{
  "num_key_value_heads": 3,
  "norm_eps": 1e-06,
  "init_std_up": 0.0517,
  "schedule": "wsd"
}
Each number is 128 + 32 x the weight over its row's rms, rounded and kept within 0 to 255. Layers, rows and columns count from 0. Numbers have three digits each. The size before them is the row's rms in percent of the matrix's.

# layer 5 MLP up, 768x192, rms 0.158, rows 207-243, columns 0-191
110:098129091107121141062107096141133154125154139096140109138101128162032138136159091071120175165153090129111106129087187130105129186235133100125142167097141101157115170161102157117169139153144148109147108172143042175123107116099142194151114132161165130172109129113124126178078124129154118128158154133127152135134110112150082115150099130025141155077181194154161128102136171146119099151093107162098180164180075118118166089105117064128125164113104178154132156113113120091142116087128151122141075137148157118083105122094167155181167142126129075153174147122172168111143146198100117118
094:167123118114144159139164164106164132165131142146140181149095080111132105119125137135088131181064135061121113137058088108126162130141119128084144133144178180126175091084087155153130187165178151104114178134088110156108130132115160134100146178138139157099141118131153144115117111160133093117188154115083155147105088139145133094144157148067212144153133127110173078166187091082148160142114099097106121135131073099087106113115105109079072165142107167107197099126050125141155195130047180123145133211080171117173120056078157163126125145145153113127148159082115143106099138107158138119
100:142083057126122137139124126140130117125125130057150151099112106147153089089113127168110160110145098097103101111120098140159187146167152119106161115172120138190137123191173098138115111126122118096079126110108112140108151132176106087131153103143146113192140232101121121175179113072176092138100166141158123094120140126082167052198184120129117154188088095119102139122130112116119113157142064164160117102118074164128196152128097190053114128117049136154109140192114109105123101126185057157127153177127120182073099147132153064149156150118152142126132075101172113122112145100118149134
104:132107136178092151123110154099114045078151137129181079077129119137113104149123147120134077144161150128160077057074115159213158123150126078104162122100104193151133083046111116135174099114147126101148087104116111164073111143149131153135119178104119071151136125112091173094151182132132143109198199161107054110140158119153191144114140104207118106182134119146119142163135162169159080146136185152153076110166150124107131111120099112151092143154115105106144088134156061106103100169137113164069101055104083168165144143111138103134099126097132129148114141119124141150081112165106130094
103:141154080139162132119099137072111093171150104110143123143182146135102105087105187152159083148163126133134102106050136086222073153158166099104120114149159125140073201162030139109160177134093128123059094118092078129123098122151159082125128133144125161147144103157097131213148118092128114133131089203180173144148119101109118108090092096161136066109120145168121120112158065139092119169114108096108182083117146112154094115087161161132088158130165145128123127132166112085064142155147141083119095065139090134119136083099135108140074161155098130170121126119083164120096159165139141147
100:168172138101121188116112126143122156132115125071124117146076063143101087123104185145093123100199131062107111160161195100130164142137191154148145137104152102139101133173073152170125124122174123171174128152097090119119173111055097126087145135106128114158189097127083081144177137153143058148122105158107076131160090093173126076109136143146155140210149113092150141162111169127149135141124180140154104154111128147175177094140069146110169089099137144094144061096101146147159174083184162170071110153116118152093159119152127142108176118135116158137172103199122137131098148107104121192
105:108121162132172082090149132195125106168187135085121123161078130176123123127162131163108129159142183154106118150180141088151151076171138150142139107147177151122188167104156160139093171077130115161121041108117142162103151132130103122160119072095112121116062110116134085178087101070156138088113113137144135112149155191107137129151181049117127131206118141128159076136134161156096100104129045135105121175119045144196145159155110127136131184096068096111151158156088109088090072141119140100128118148118173095105122182153132129208125154141157177100118122158118099130122156110101133128
096:194113105106145191152139112156115098121062164098118087137082162092081198106152162111091166167132131116129084181136121165155120152069100165110108100176190169202149121100113102114107138128157114142057157062115135149136093181102138134086129123135157070119070063105099180101068137182143176158174108140101137199086085141110119084085097101122167130152088117204172127202148168115101132161138120060147088114128164121100099181133097119119156112150098138141114204119120115150107159103122146092150161137112134112104138120153148150126162136072124143161132140175126124108121132126134131096
096:170114065118185172167126132122156079162175168163124157084091154081184142186097135104131114089113138101129125096157197088113178145142174090114147129131081159177105117106138088158141148100118131134064135086140134139145152154097155155130102163151139150095172128115138157135145109133116188087150140153119183134181149169203111121106211127097199157126151117171087115142157152137152133103159086130125128121097135178140058130169172168153121070067149107123090086158126132135076069097117162066164129132105127101089096123161082049127115112168149123128119146158135150090096121141161200137
091:144142113136147078183202115070119144144148107115129138163122107071147100141071170166123154176120152164079151111084150172095131091128160113088090134086120191092118209155068133104132100080153074149117095124129090149164160125123123122133106163128149129156099107129115121103125196120156084120104123107111054156177090140090149128121090104128078157101158157104102101138182144148133124174161070146196105084147086128094180094061193120137097120135176113163128111144148153097113151129146084102147138124104148122080115073066174120185155192100083096091114072108140105104145085146108161139
093:039107086161196135111118112138162079146117120153178110133159094079167151138096148175141144068183192172117114128156172143132098206180092080113140085140089131156137071117149128145209111114125140149089156106182115123122126110174126130088128138167052142160136118116172095191159142088109089123115114209102132130181143112130088140103085144123128130152139146134149144114194100104141129087120141115197138114119130164164108132125062117142145125133169135166146100102117129103133123095117117156134113113165101154147145089142091156121022108102150161183112125187094093099122115178106085179
096:112124126142205118122144134149111128105161184123122119113081127156132160137105128103126178084109069145151107092190167132128143069110125118091104147175127152096136127095104129107168142104166125151130162110108107095175130201147152098094107129083136120067137106143172104069052192169210098066115148127151141113095101112121145139177164173129109137104104107163155208125156155174105119150160143114135083166135110124121116131137139187222179124099103151187096167152077093160126110125120065112150179169137103143169118110114098129167181107087154190145108171147103154163175130130165109178
106:146126097172150140122102068123119136079118116088175122130123141136075149134107090117142145111103145104162176157117153140182170141116106081131156128161132147092149132078131123124114102094063123105092131127112088120125099155173073095129180156147095145108099170123183110186192130148130086206199098067102158103207138192089126153175133116150168179099157103075143148092142143123161115130153113101081174128158114150106103114145068149135117124136149102106163150164189155091150145147130202109112167121133131092215085124177164105144157118057110127100157126113204116136062137142126084150
101:147114123173092182147152116109173136195175167099146124085115156139111112137130173146074131108125100168174161109133132098129110048177108113118182165132054142168113150106154150103175079179083171100109154130166107130115125130143154160134194202201132117046148180146096132154099136101109098171060146104111121102109166105148135117092124076103099129148158093115119118124153090144090133124172079097153196152148092155121125097138145140087140109170090090111122152092100094132170159180138162094145103119131139146072116175157108151110126175126091096141149183135156167068177197101102136128
099:143128111145060132175101130080139084079127115136111169101141119076118074091106173131175118159139086110110179140087118086168126106085120115115111104082189155139143085171158188126129068183121133083080170105181169097141142167203107114128164142169121136119103142091137132106160143158157100091104102113147064148132048133060123138147093093101144098192098155115154167088123140142112136097126091184137090106148137123116116160117120130161150165104144122155127168121081090119051095158194143190125188152141069122186120114140095083121145123173074153135140132092143164110091157117130077156
101:076137141103151126053127118094106158221166105120117149122187101166124147160092167140091135117157129187162165153104118127132123119125143150103199133178111091113076157105079161163108176093136144145169144171096068147080153061163154114113126120208079151077172153098085193165171144111080138132121144183127103099123187149144082082066089168131141091061160219193128104133155095123157117098135167108158148110155104108178147130102143123133164093151137107097155131138116086133109122152147152145148149117079168165116127119103149064151167117115098130135146101109110128089130097105116137110
104:104115138118094155122142131213133151131069105157142127136123151113096144063111158131123125098175172072162078164090155148151110136094126123130115086140158096155097136111116091104078107139030130149162175140103139145146106126126190141130141113102094166167114149101167045178148088111138088106131189111168134129129097128165150126216137130162091136125153148155109149142095079126105130145091116117123166156162098130114190134178157119151097185114115210109159078133148182146122137114204138129058140174109069098122119145130111110096104176175174132095170127084121119069122128064066139108
099:186117173165095149103155104167160091166170104166097093102082176109115144103122102235137145172104065142080155104186106064124102132173183115120122099068103179078120096168151114160112182116137133064142149137121141110116170124117169169099140076085120165121088147106126115113135140097149166102111073179130126075157122147076141166096136152127178156180054162170136131129119142118152111146140108123085116152111129105134141178150126114185079155145073113140141117108119118079133126099160139083097151124111174132132100095082154156133165112177098134114093104144172094062128152171082182153
095:142144189108125129205174122134073187098178138119116162084052122094124102111115115135101167110098162100177161159088099115138136091111113186157102071092121150096160179153131103145135113116089140082170136163177157154145148144104121103119203115123114146126174112129120100112108170115075129107144105107149136102096078154187158146123176151149139132125193155104138139123110144127085105137080133159126130086133081151185156142126115138107089076161156074141074129107102139095128106162149191116134174130066097119157158176114153138154169138146111121130141087091185100160154119109096168255
101:128098107154121152157113089057121140117137122103115141089106123100146147174111136132102156185130110092135136047152162102104112148140107130131144109139129125098187172097135111175106184113142174132128098147108135186126047171151154139090058142161186145187113160122131135167124107200138157184139110079148100076096119103137033116108116146193144141177102098112094175189132164087125155100157107125133139132143108156145148070111108051137099129098092168101091156102135075100127104112142126155152118138178148142121135065181040101135141057170059122115120138154122109123152142107126148076
089:125146079182173127081218109115137183148133163122116117112097150188105129134120145152108123184137141176106141054121084090159109085083103135145069124124158094118158142090143167128142151132119146135141136208177072189090084094080129163105164098134141160194129142128165132132095090117162163152153130112108162179087115174125118077098097110159125104139145194182140150144154146089139142110180147152111168155056148133123151125044144128099144098152125105128158114168089136147142147047084143088139153104135123101137119121079115136129118106031164064098161090088114115108145141090148136127
105:128120152126065064112165156121123129125125136144191120106047078117119103127153099092059116131110146124118158107054150070110094090133096101174158114140164178118138120136118085132168084155102143152126195114129088168089148168130153119141193092205109161148101143147190121107178162115140120166144165130147146104159075146189120112131128149131142098196077146163129150129117181173099169174135085149131144129170152103064150173070149171098136129135117081163132123113131119114159073139139136117093212131124100079099088102161083157147169091144087106115120148120129174170100140147103060142
098:142118161142099097129093128102136118120150158103101071073160158094106086123128072109152122098111186143128048160052159098153100125124167180144150127120143154116154102093134108099103152164141157145108109184128107168116152150116109114156089122096131202188140106135131104164132134137132106166132072096155172120137114179113109165171097065102176152136115177101111158164093134115108120105157093155133140109152158099084129113145103142105138112195120175131114107075116118150124157109090122099054155135142098197091141214010178117152129114129180116109091115123099133187171142138065197128
091:134127149096062179141177117145143121139108129116154146135075086078107134098110154138173151074145091139175219156184129114131152118134109129152168075128141146060180146105161056163142087136123152074140126126077127055096137141094151067151128161139078117149097098205128095152112195164170150189135091167083076075143095129162097097105093152075068097089175170158149121158155149181135075123156145122114080106178131149136146132165186113179113116142127170124145112103126131105172159151104148103156068129122141094113141174136154143097110113138156157125092130117145118104141136175090114154
104:135109174166115127170184149140130125092088114106112106148126151149126186117195147083160160137160122121091144122104116124186105182162134087165045134109144091198121134127157144135159083061149114120085120139142071149129121120144044117116175126149082122074063129121104084140187088208124067117146170137122133102182167120124082106090136131129162112113150148117127099116103094149166097102169150126129097185094150134169143182180116148129157128115112170100115107168167143171088118042098187127154143086181127171148157183096174133083155104113194119131108118109162129156120117116132110090
097:133139122134141102133131095121096147101134125150146043134152136098163113120097127141149136101102088095188137139123158149093143150134082149109088110096126118143098065092128155162148178144066172166142032152094174085112100176095112098176069157136124146166102111138146140157085177104079151128095098109115166143198153186194124120090173194117157087133102140207149117113031161122163135111165153103162142174188129124134129090151102152138133133076156135060117116115113148202113175085139133129147105136182108135099152154163180141133115117081105163083099161136090104123133151110076116126
102:114120137198122096155145129131151101044148103156176118134103064113106173121079139108139098100158087107145111144135088109127145106103163114103129111167167151125127066145152120113164185133104140142109165164099196104098154099139168176078106117095135138137132125149149165203103162131124146169103209138119089158057118111113139153126096118149079084091103099168111145164101115150089182126108129138116111122172105082132135064127110160117137103141115074129145192171157082123164124105116182254130083143119128144097147094117198103151177114097108107081143153151089084136088188097124103110
080:070178157139162126113184114119116137081126177105148117088110123087137121182065132152145084144141149103093147073161117104145091115126127183111130108100088144134112124040141132174195050113148156117166182096148138158167115105125143082112118139090108099159114101128172120152142127079162097080188165102147142131103121123091198097139139114084111130108129108112080078118164131094145049075108088170092167082134166140159179139089107072175132093091178077140115121182180110091169141109165130101199164099134112130068129124110123124133143154163156104169178152155131143138152092159124166105
097:170187147162096152093101104151152048109123152106158087139093127099129102081164143111174135142133098125102175110087098159115142118161138154126115146205154107090123163060195116122129106159142106165150107210151140130168106100142141093119149119128093171113088070068100159145116081129133153107153189176075128090096109135076091136140140082121122105165109113094159139147214159138095094123145114059155117102144106102130124134157107155145148138090115159116106083154082096105122081117165168083187131138117102111117129115120157166192123070123134167215148184183127102133097121073108072127
097:110132116112109164069083097146160113165135097116075094139120117166126094098158100054115166128151104135139139174125099093156142063108177093134125108148111146066117184112114149168140143127211129100095145109141133068089124110142220164112105128132107073135102138127111113154152180131111133184067156126124114160063177083116117089066068132157113110104151131085119116079153097094087103084145154116171152122130121122163143113157083116144093173130156175197180153079156122176124129123190170130123115114113135138144164147181136128096152106152169094132095122093104116180132215129167097190
089:137110164178110129116098092115138136085146099139166060111108150080130112068128157100099124142094073127074135165095151124142150159084098150149078159161136160074092058109124092134138091117144159121178088114148130121107132131158107129121116174088147178083190093120116114116109173106179112119203154107097116112156111141076155185113105114111103158111174156116139102139094105139133136184146108108106125127134128131148093147094089163069092104128095092129088167163122157183125090180142191102170164092048148156172109147088219145124200105109140125161148143177125195089106094097097168168
100:160115114173124119157120097147109152087191120094158117156141161065091141146142171143116074133152132152163127118094145093131110128078118109210130087087108127066172129058101158102141105116172161153103148151083092151129132048105065120089097143207167185159129110145181128115096135181110110154173202078094082132150129121126092173145130149149075118134159092084116094130130124128145172137128121115161115067153129146157190095143133124102093109134120134140112135120155131135197126122140043075124131127109144159088149135127089094148190093121108109164137157073118080116152071188107176083
098:135164151172133110097114106112134116074155119043145073116125117161105126054089117091074093157191192104121125135088147194133160157141151165115153099107166157135101127164143170118114151129131152143172135132117101181160147159100114143109144091144113139167115134182068066177120207137146112147148125098106125138090135125100122114116091085114183133151142092204084172105169157212193179165145101121103143072097131123103074123163141117108099199137162104129175143175085117142121151128106092111123191128117117090153132165096187119091113169119117121136160160162112093113195094148105101116
103:129158138097150123086145108072135150101134155121174098170101148148131129101082175179042152175118162098115120112103121135145133099110131134138122087098107125123142124085112159100129153091098139194165140103130122125165151150135110135090121135129208094064122147159072155110136084108161122147117099152125149120145086153111119101175209176152169114109132145164116187196118149130162161131149097114195114129085142196122054080140221153129140100131107172151161174160132091059146070149124179157100188151150099117143127168107121111169137114121161174139095110110133181094170119184150196140
110:107173049154137169104078086143197147116185138109075166123159096112183120117141123157130148116145139092117136113142107108110100116122166095158113198128144141176122123210151071082179121134128141129137138056079120178139065097101115145086140168093111153135130154130137039144207156147170129056091146138172085180149087127128115136146151132165125126128125171159176179093100187171186134144135132118147095108137090188114134123102154145108131151161052123144153163150121131122135127104094072152158128166141145088140120092132092126140118154172159103092090132125123160202169149093118176116
098:124134126133142153151082122147087067185159169115151128138123128126135083100184174124128101148140118101173119158210097128154137127156158150126159162183146122131131231164127127122122145121164131155090135082142131100131164099160105126138166096124151112122091110073086047125142168093159086105154155142185095074162134109125160147173124095136154138151157066098136164148093113030095158198076119158132189135154138116099137086076092103146165162107102090122172148083129161166146117167104151076118134132147146121020121136096192132089152113173102149134148187098147102122152140123126137139
101:139108053178108129108139160124165131160164160211143143151129127110151169073163132131092127107184193088115059128079153118116103145101149113068110105117094112103135117125161147138153163099129071106181118154130080096148132139123128094151213103097096091085112128117157121138149148139151094177108130141137079128182121103104145095151125141149172093144136138161095081145197104172090110142070113108078114107161165153094166149125109140182138194172103157121120105115094108131116124068118113144121089113094161092093092084178168102127058114164084157115183115083067147151095173126128089057
# layer 5 MLP down (transposed), 768x192, rms 0.164, rows 207-242, columns 0-191
116:170129045183132097069117146115136168093125094101098155093095135101093118103140161077108175135136154192143115140137208142130148129122154096121129129169163118134082141103114080124133146124163093147109126091105098181143185195157114162126091063182149099097119149177179207167155108129096127107147129098112165182150118107161149109199132097085107112050161129119119142152149093095162110191126122127104103102163147158112118166159144073126181140133140118065137189206102135077163086131117106131124103136111144117066160146131139111116100066144058128146160113089099120090113119144121111170
091:091117067073141112115115193097087108146148168147121142190140099084112075119136132133152061105126157127107140085069115115141181151133134223100147121143127115197149086146115132101129112218111108169141182094101079139161170146087185159106106133093143119088129135162154141101104147155148135157092148096157162129151065120085132132132125153160135129148139157175154089163153083098144159105126098143108167140098060134172111099089137155142063169144106117156178120146125185096104218128114134119185103115164145106183136122123144155095135122118162128114162085131107113069099093131050068110
101:158098105110128149151127118107184207114126164125153114182071132167112177165140123093114144161137115144222077212125128093127114138149092154159158145124127127133126151128120078086163151086126122126140152164128141120149111130128132088141071154151123124170138056099130073099128116082146088115131129043195102134078102122153110136127121127140138129135126123151157095158183156166099157105173173098154093148072119125118142160097160177172128197103100172211144106177150145116137193113179144125131124153168194105155227116182164112147124121117096125091152127159049145104145112132134155138
102:098135138157135040154118147181119123127076169150122095120132091148066085153068143098146116207153151086106082158092081178158136129099076069088144125109193101229129164132158097189157129149078141107172092113112171142136103124154133157149144113104109149143142126131158115113156091171119119144178095135099063109082115134107182138153125095090117086145099130124120136138144080137154106211132167159102120135138135112166111118181143129142127164145154143085141107157129125127140190159110095186089119051147139089157194137109076122088114069188108120161100139152173154127084110120120101129
106:120098130099159140079145129113067068120182105101151158127157045174136089150113069152170072106169133146174164164131165147142184138175185080095123110128087127173098111087112052151133156138145133103107143136116059148137110114086146045161068101123143127112185100158140162082150104111054112144134110090140117223114130139126130184075168124190101118094154176110151177125156066096124142143121158154102084134177149179108107118107118153146102175156162122105084134125146142142106103115116133140104113152116135125197138123116177154170099117147125113098098164131109124068152123090135095145
103:107114165147139176188155152127128113127075120100153162112139101178096085136152033148112108096164112156133139147116151130108127120127152072133120152080113090111148175083125180103110150123078067120125109080108130124124163120145083072129045175123171200133162150144143106145160077083105138218179082132095129132101165079130144125139136128160146116110100107134139170146178102172085152081165176122093130161199188173110156126035128147086151141081119128127151134161135136201135141093096107119168133148121102114137152096089065111112068121145109161148137140151190151120155098125129142163
100:125149170118154160178120154111120157074119134123086121147110118144095083114105065123149158152113155177146078137154117176085117089147140106107173172130111129051118107119125150112129175108148126125105141202102160128101093122117171093115145168110171074150123138117102009123146164155084165133135058113081109176114150116134164125143170125085106123104129146154127145132061170072183118124110113129045162116136126152183165139108152175109128213116058102225090115119052177104164133148149063117148129116121118135126110116139096105124127124115120161117131087132119118198135184119123129111
089:075121145118130083111062162126098066156192135086102058168102186133136115125114128092090142137122158124103136173130154137171136104144152161170113126140125158145098105132106129123123144136111163081144072118134129152128118151128215146152147186081143105032169086107131173137167161115147136119065099151184093166109147133136104111185140133153093167133110104133122144106129141160173153070093130189127129147155073123177101084159121207105100106209155120148165131191158140095094122164150093168129155123168105218102156136110098103118129107108074067147086089142095147164129123155107119108
094:106121144112155148193147197098147101094119115069116120144155162102085168130090174096082142100175099122155129088093153083198165155197093166152130108097134136062116121149092093109109147139092084117128127113125129124179129094148140131109173114118090082131080110153106118094146145119152160136103167184141191160136077115174097098164114124143086123152087131176119055164087179145123097119108086127147155181087143072101095163145100137136143105123164131236136111184128199129122110113055113108117073127108156108140118137160124105160141125096101123145103133120163171196139125083070136176
092:089119100148129123120110121170166128096129175124168152109118124148183175140153093121127112128164177106101123158155134147102100150157116131110150048090176147157118117072124054144110156171130164078160110255157125134213066159118063159121119168151113140113098110151076031136148156091113124133114148155148126185109138123149114118135174150096208112111109108147147111111120151154133138083122146069115114137095096115139164163149131134136121172161082167197154144093185163164113126134144120090158118132124099124175112099140106151162071159104077118151154081143085150059122148175129121130
082:069125123099078196166168153182091166113169197142123129192100101164162119228176139126125162161137082120157127159117123150144176080097130135112164088126169110199091135101108119140094144174135130154111103120144120176136116169131085171122206069099119138158156079103090153139161153167091124134032138090161183173125106145163107151116183116146156141113126074119123114125087170129070132144151125145130105152113098153136075118104125173158173096093116118125133117141135079155089099135135148123076170132159168149105129166144184078160124096161112152117124151091169143112167163135129196130
093:174133172137162127129155129126178111096136170119131165139160103155114154107115082114104141147088044118142125130087155160127067120137154127105157126075140144144109110151155142169137116093223158117125089168134150114102162150143187136084194118164154171091128083104106000117152125107101121144132061160137129112118103116099113101149139098158101103155137141080093150092145115141163140084167173145175160164117120065123178147097109154113107202159117090210109162097109124142128068106086124129198151099097147144114136089117091128155126127152107166137111145122125093070117170105175104151
106:073129139053146104119075088121083092146100124107094154142171097142098129124098143105141048175121135139148156123165143113091208113119142161160205143136154120124094166136074145158108139156132148060140180078086137159140140132151136119088166097122083116109112120138144203065135129140101111088173125125084098119113075182107131126112070157150158148147086108151190212131117149168144147132141092133096110115138123164163093102110153144135140144109172088165124094127135132134113134177052192130172130096108188128105211060129115106158202159072121138095141089146121129119126111120164106120
096:148118142104092189173153119199129121163132117117077145120129196148126187115164120162111131141201153096146179116153133110146132093092120092155141170116107142157163139125120186122085201153136147105160092064182125065186157116134105155158150209138129076072150111061146138181160113120155132157173106134173120102116132090131144043158101117178165140118099139079102106099126117147110111154129114142140107091148122071149116127108112130118156036126111141045145082158121126146106128142108144118092142147112134104160137191159141132170086110167101140121118174159174181095120108151050119102
105:125119122103138136049119125141087105164132111117146158065138122121145072103086135147166134106151126148106075093142115143141107180119105106179159167115174116071120061106125134152054113148129157097086112164177143123082090147096164121109141146164138138181104177089123169160093153129119194145184184128118101120103111135138077121134102115177120158112123118153097095161143067134147105122125078150131097097131136087098140121158148155077132122126116105147104002087092192160179229140154144136087125198114185096123115104163135155139124151160100152114093151190124107094134167177146094132
101:080129091123100116117181137113035143146132121095188119192104141151195114129147083190167075096148123142130163164096183180130150102116132145108093092137125050157145119131176111186108173159094098081115122191088160158071132120103109138131127134129125129137126091133104136105142146092090124110152075126073121122108126110103143116074151116173159106139132119100119140146150130105156117131123133082135196154198160111130151080052130109107111174122114125132088091138132087133173172093168114107183098134117132112107024110097138106219122083118142092106152110104196175128159102096097111107
101:152136140129129110085102143128198163147108080128159174107124187121071147112131115079099070159062146077200120104147140109135104099109189154154089109109171130102169162183124127151185098147132128124140159114155127161188199157097102186127136099138098104166166097098126110136122124077111147135159147124129084159116161182137104157176109151102092094103109103170064162123057121134169170126121076134128164152160118061120125113122087151086061130145233142120147113108159137089171117120126164127191167159112130104152121085096148139109083204115107120104115107123108164105143132100113108072
099:099161135140091149137128113124113123107095119112205151201142115186093116132149111003135124103133153166121125187130123129084111119140151140183205074142123133121088105139144184161146145138114134109067110146139153074100112087089106103119102074069106135164078079151138106112053145137141123130132135102165064097118140127112126110138160124155114165167168109151147167159165193138142117215153127140099156135167169111088187110098136098098113175156147126214145102116143118130128148094143115107145196079189104170109105125166155110164185143075112134117107107117166093157101120162121107146
094:103154145094188166134084072182187118090112045128151117221128144135105088161139132114107115149196129138116166146147152130185097103137203169114091133081141150084154137156150165152145157075162115137093139136104131167085078151077131123144116132122120092123075130112135191092136143104109129109092082123135123111161103112091116156180127180116145180159121128186137092120055134135142078160209141129130130138101124139181122155093122117101130144125103120179093130078180131127100128087141160124157119127145177088156121089148120123114150118142108164141146114087185085047108105146140231145
104:159101200176070101092097176090096128097108131161049146125141119183105170152138132161088189143062115111143114105066150052116147119131126090077147109092156127089163162141133133094112116171164098111154088149105109116110161172159086101123109128138123100144170197191118137194145092119150147121094130101153156116117145133137139148095127108094139119148186147145137143125122173170119090095125097120202143131170199134156133171118087098079144200121077091178121139108132097151116125115184079140080117120144129141130081102097082200068153127120157164131111102125173146172194156141122151125
077:158135150107065167153104099121140136147154177141132143100122152142166112073131141117148140146125139142141128172146129141170136185111120115106168122108105109159115127117125150127160115159060120125134113161151106140167159152115149076220104124134136144119140118121087102146142147099155113098111158128136127124157086108125106122079118168100142219102048083060126097150122046121055089103066157053096081128133130097117190126137148109155174114151161156127113121127122148151061029142102150099139114095152106141107113147131101131152146153174034136152123143124135112149152119119248206139
101:134118144136094073140096140116090126096102108089134131145140088144130097161191109106120142086162133139167166091133182103144164157166139124066105162146117168112125154143149098135200122130032056123098150118089139180162174143067144129096152065132195072077128123131144181134130122125091188112104142192120192129115146166169139181135115147086139098161127113146130098168154186147073104154163132150149148102131132158120093169095108175154109186114091104148121075124104173175123112165099169118096143148145184079055085151103141150155150112121142166097148143070082141121129090139112068132
102:118153122118139085162115079073082134130116085166164125099083178175100147129159165145096107133137107189088178153060098116148132138089129127127153114010124167114164085137123132103206137111191142114093143186116129092134186212145064136125117138170122143139125117138179110153118112082136164111151122157178159089116170125173125089126106078171092122204173138128140127129110178140134139130189173161149130149132145136074168163110132142098130140076073137114142124139114101115133072155109164119162084088129130117092048104085135194115120133123155097117091108115110130139163166078120159146
091:130127122087162139157112118174130170153106156106092182138134141167071156159198104073188139097130113196129119134123101135115137132091129116116171112137055106081158191108134086109136097125160153114151170183125128088187155170094067129090201099121113179092086155113094157149155127171177164155165149107098141130186157080090169130106088128075074119119149160137145120111071157130121079128202133069120081173088160144094196143099142092189116131103142118147141101080164119144088133159124116156124127131156090099193113112141102183077133162143123087124123097139120128135106092154179122104
104:097120128143145170162156111115098159123135135157177113137122160108140081142174109138090089157068154100171153133119103113166114148134081081149149152101132062158107110163182139153134176182215083115106113117093155081134138172135168147127107150154077085128128075167098184074200119128145096155061124083068055096124185098123115117131167038151128128123161185103124123126130092144118133112111173093084129114145102168204133126148113115146124056144205165117137113173119116120100095132136109125173114148112138133137117095107154134170164079126134155191106128114110135112136100199114170075
106:142191132137115162091113147095192071127123175136098116169126129166132109138106110132141129171131122137176076152101077083125200097132147109161110139105098122106143108094158162108045139165081167098119127156155107139107120122115180153125123070126183207055108163060124121082149117083160075129139106117072143141121158119109150121138098125162139136164144128125092148125158187133169193122112132118089162074150154196121190101192103169130075124138083135168138149105149138160098147119054151097138140174119162141149108159111088146124126136120251109128124114131095162119085087132150141149
102:119090177128129172127159154138071131096165130123113128077115114097154154115125141117130111081118097049105114135148114125111148110059133109134107070213176112146123110179083100104115144155179157122152146124133130086084091122148177213157092156120153121143097150132149217120160156169098152102129152120128131108102109065105169129148143111085104099134178159103196210142096087129098146151161138124074146073127104124086158107068178182109124124140144087184144165171061125114105113187117110207102135085156100156147124117167121119126170150157135114124127146053139114119074154142154110148
080:128146150132132105108149172152162145097188177172134169179063126124112143109062132115156139133140144109155129134136093085107127151106159159135100128098169157103150156132071099127111078134133143101152127255071149094104160146159147105125090126139174141121120115150121174141143135128147123157122056144136101115182124108090024137110098127129158141148077089098174114114107155100125141128134153064123135121212157178123167110104146116112135046155098167105138080078202153135145094097114131102101139141066119152116147173097109107143084140163112120095124117096127169125177075145165106116
093:112127101090147138023128112122139166162129113175057125129140130114132127124093113150110086091163170112095166127195129144098214125143139139137127108091070171135109114132097125076078146130110203154168108181127111135151121084170108136103132138058093133110128110132171079139120076178199121146101149155034177111141132147097153122151139140168169106091076141166093074141097102071107148153107153141126135145151142140097156113068216134110190184118134153136155110111150079170135087163111153129161144163170142126163134142179104138138117106099158112124126160191124110137134160160094091170
097:113149091130194166163109107145134154182089118142155086074140122098157174125149156101140091168155118138140108094086138092119095202131171110099136132114122039090129179106145125154108137110087161151111142167066137125137123143155133141055058185160097154158167074103092097117111119058152108108164091132118091149113123169086136129130117168144199115105134133129063107090100137101134153121170125120100209137099132119142139106181111154093084195111168164145170177132177126186117172136119127118135111113201162128144155198139143091116153120121132137116097110125048108158152184129144132070
089:128084101188104119123142082095106127123122097107099111144147074113092184126132093085155160134127181161127108092139074113099132108148158141120087181163102131221163107133179065068156108143173122132098164129173106163167155180112094137123140098174102109132113117123133192146142143127177129126025130110136143144152097101105135127112153130149126153135186070143141181131171139135160103125080155179069156163094122082120123102190121127187141166107135146154163125147160050098110119169127111162164090084136041148132111161178139144096125112127164169187146101153147103111136079126114064103
098:114133134157130080173096211120166077054118091147086132185135113121188112144114097095125142113129115123131096115112155069143174138174082108070121198085102194098157179119153132148142134201157104161117133133146155130130138152177116175099206103086101158117153162142169079123132141116139160124116106178087180139142113099158143128145126133150139119119140132199148118150089147079142115123156114133124178174123141112109061123112107141120090178139081070165102130169078137047091085114123090169084126142150102124133089135071129161125073124153166141146166145177146158100157108094128050138
094:134161106109117145127107144146117179186139158134158159069149106082172148113140162106103127165111126077139120132070183111119121119149148157074114158080114122139143131109148085119150144100098157093133109143149151097183175138135181135126110125113099124151149124133140000125093121107109128074123113142182169118111154121162111117122061151109136103164116132116078100145172130189137108095122134166078128135128172083162171110141099101154146255144119122165137166131133145089138110145098091140104111119116122125157091151116116148167173146114126153157144136120105145147182134122140145169
092:187139129200140138150114181114118111129162095092114051163164140199136167155160100123118146101128154112104132124133112138105097136140046127149112086161119115123106171126105170078106141122155132113172084034107107164153135102125143083115149112153117098179124098119132000103179127131096117159123085080152109108120142131085106125126062092130059080153125148105203113162138112171143127095105052129123110139107120203226116135085124132139130124107116127085132151110146155148124134119118124123095172154115096165143100084093139139086131102142128146158158144113136080107118142136175129121
102:157101128115172125112169239133105166146054172142153118145109123162093131148125107057129136165125118139218152079110137108115113137173110072141106146130116171122134104199169117117184162095110141138163130041158122147183124140147145088132129105130140199142124164083111154135137111181154121130189198059156117203141110104141160114124132127169126123124195116099117122155133144153084159134136127129143195135084096118109117153135145133107138104153124089099060068154109172133112146121118167136097139154062111189139087074072135085103125128109093128116075123084115151120147148160168158136
097:149118206118113106128143088147098120174112087152135085172106184202124163083173172147169106132164096119145118125090110104118119178162151136128136093147091136141159109116124150152085205102095145148095243090167185147136152090079155180124076148140125090136084108074123059162130128138085138157134125152136127132080165110135142143123178118128117240138119083117105081057113134159167123166103108110055120140158133109146164113127171106118105139117135133131165112134117136134174137097154108113111067115176116105110092164116073160119127142113145084160108099155163151135154085075079125091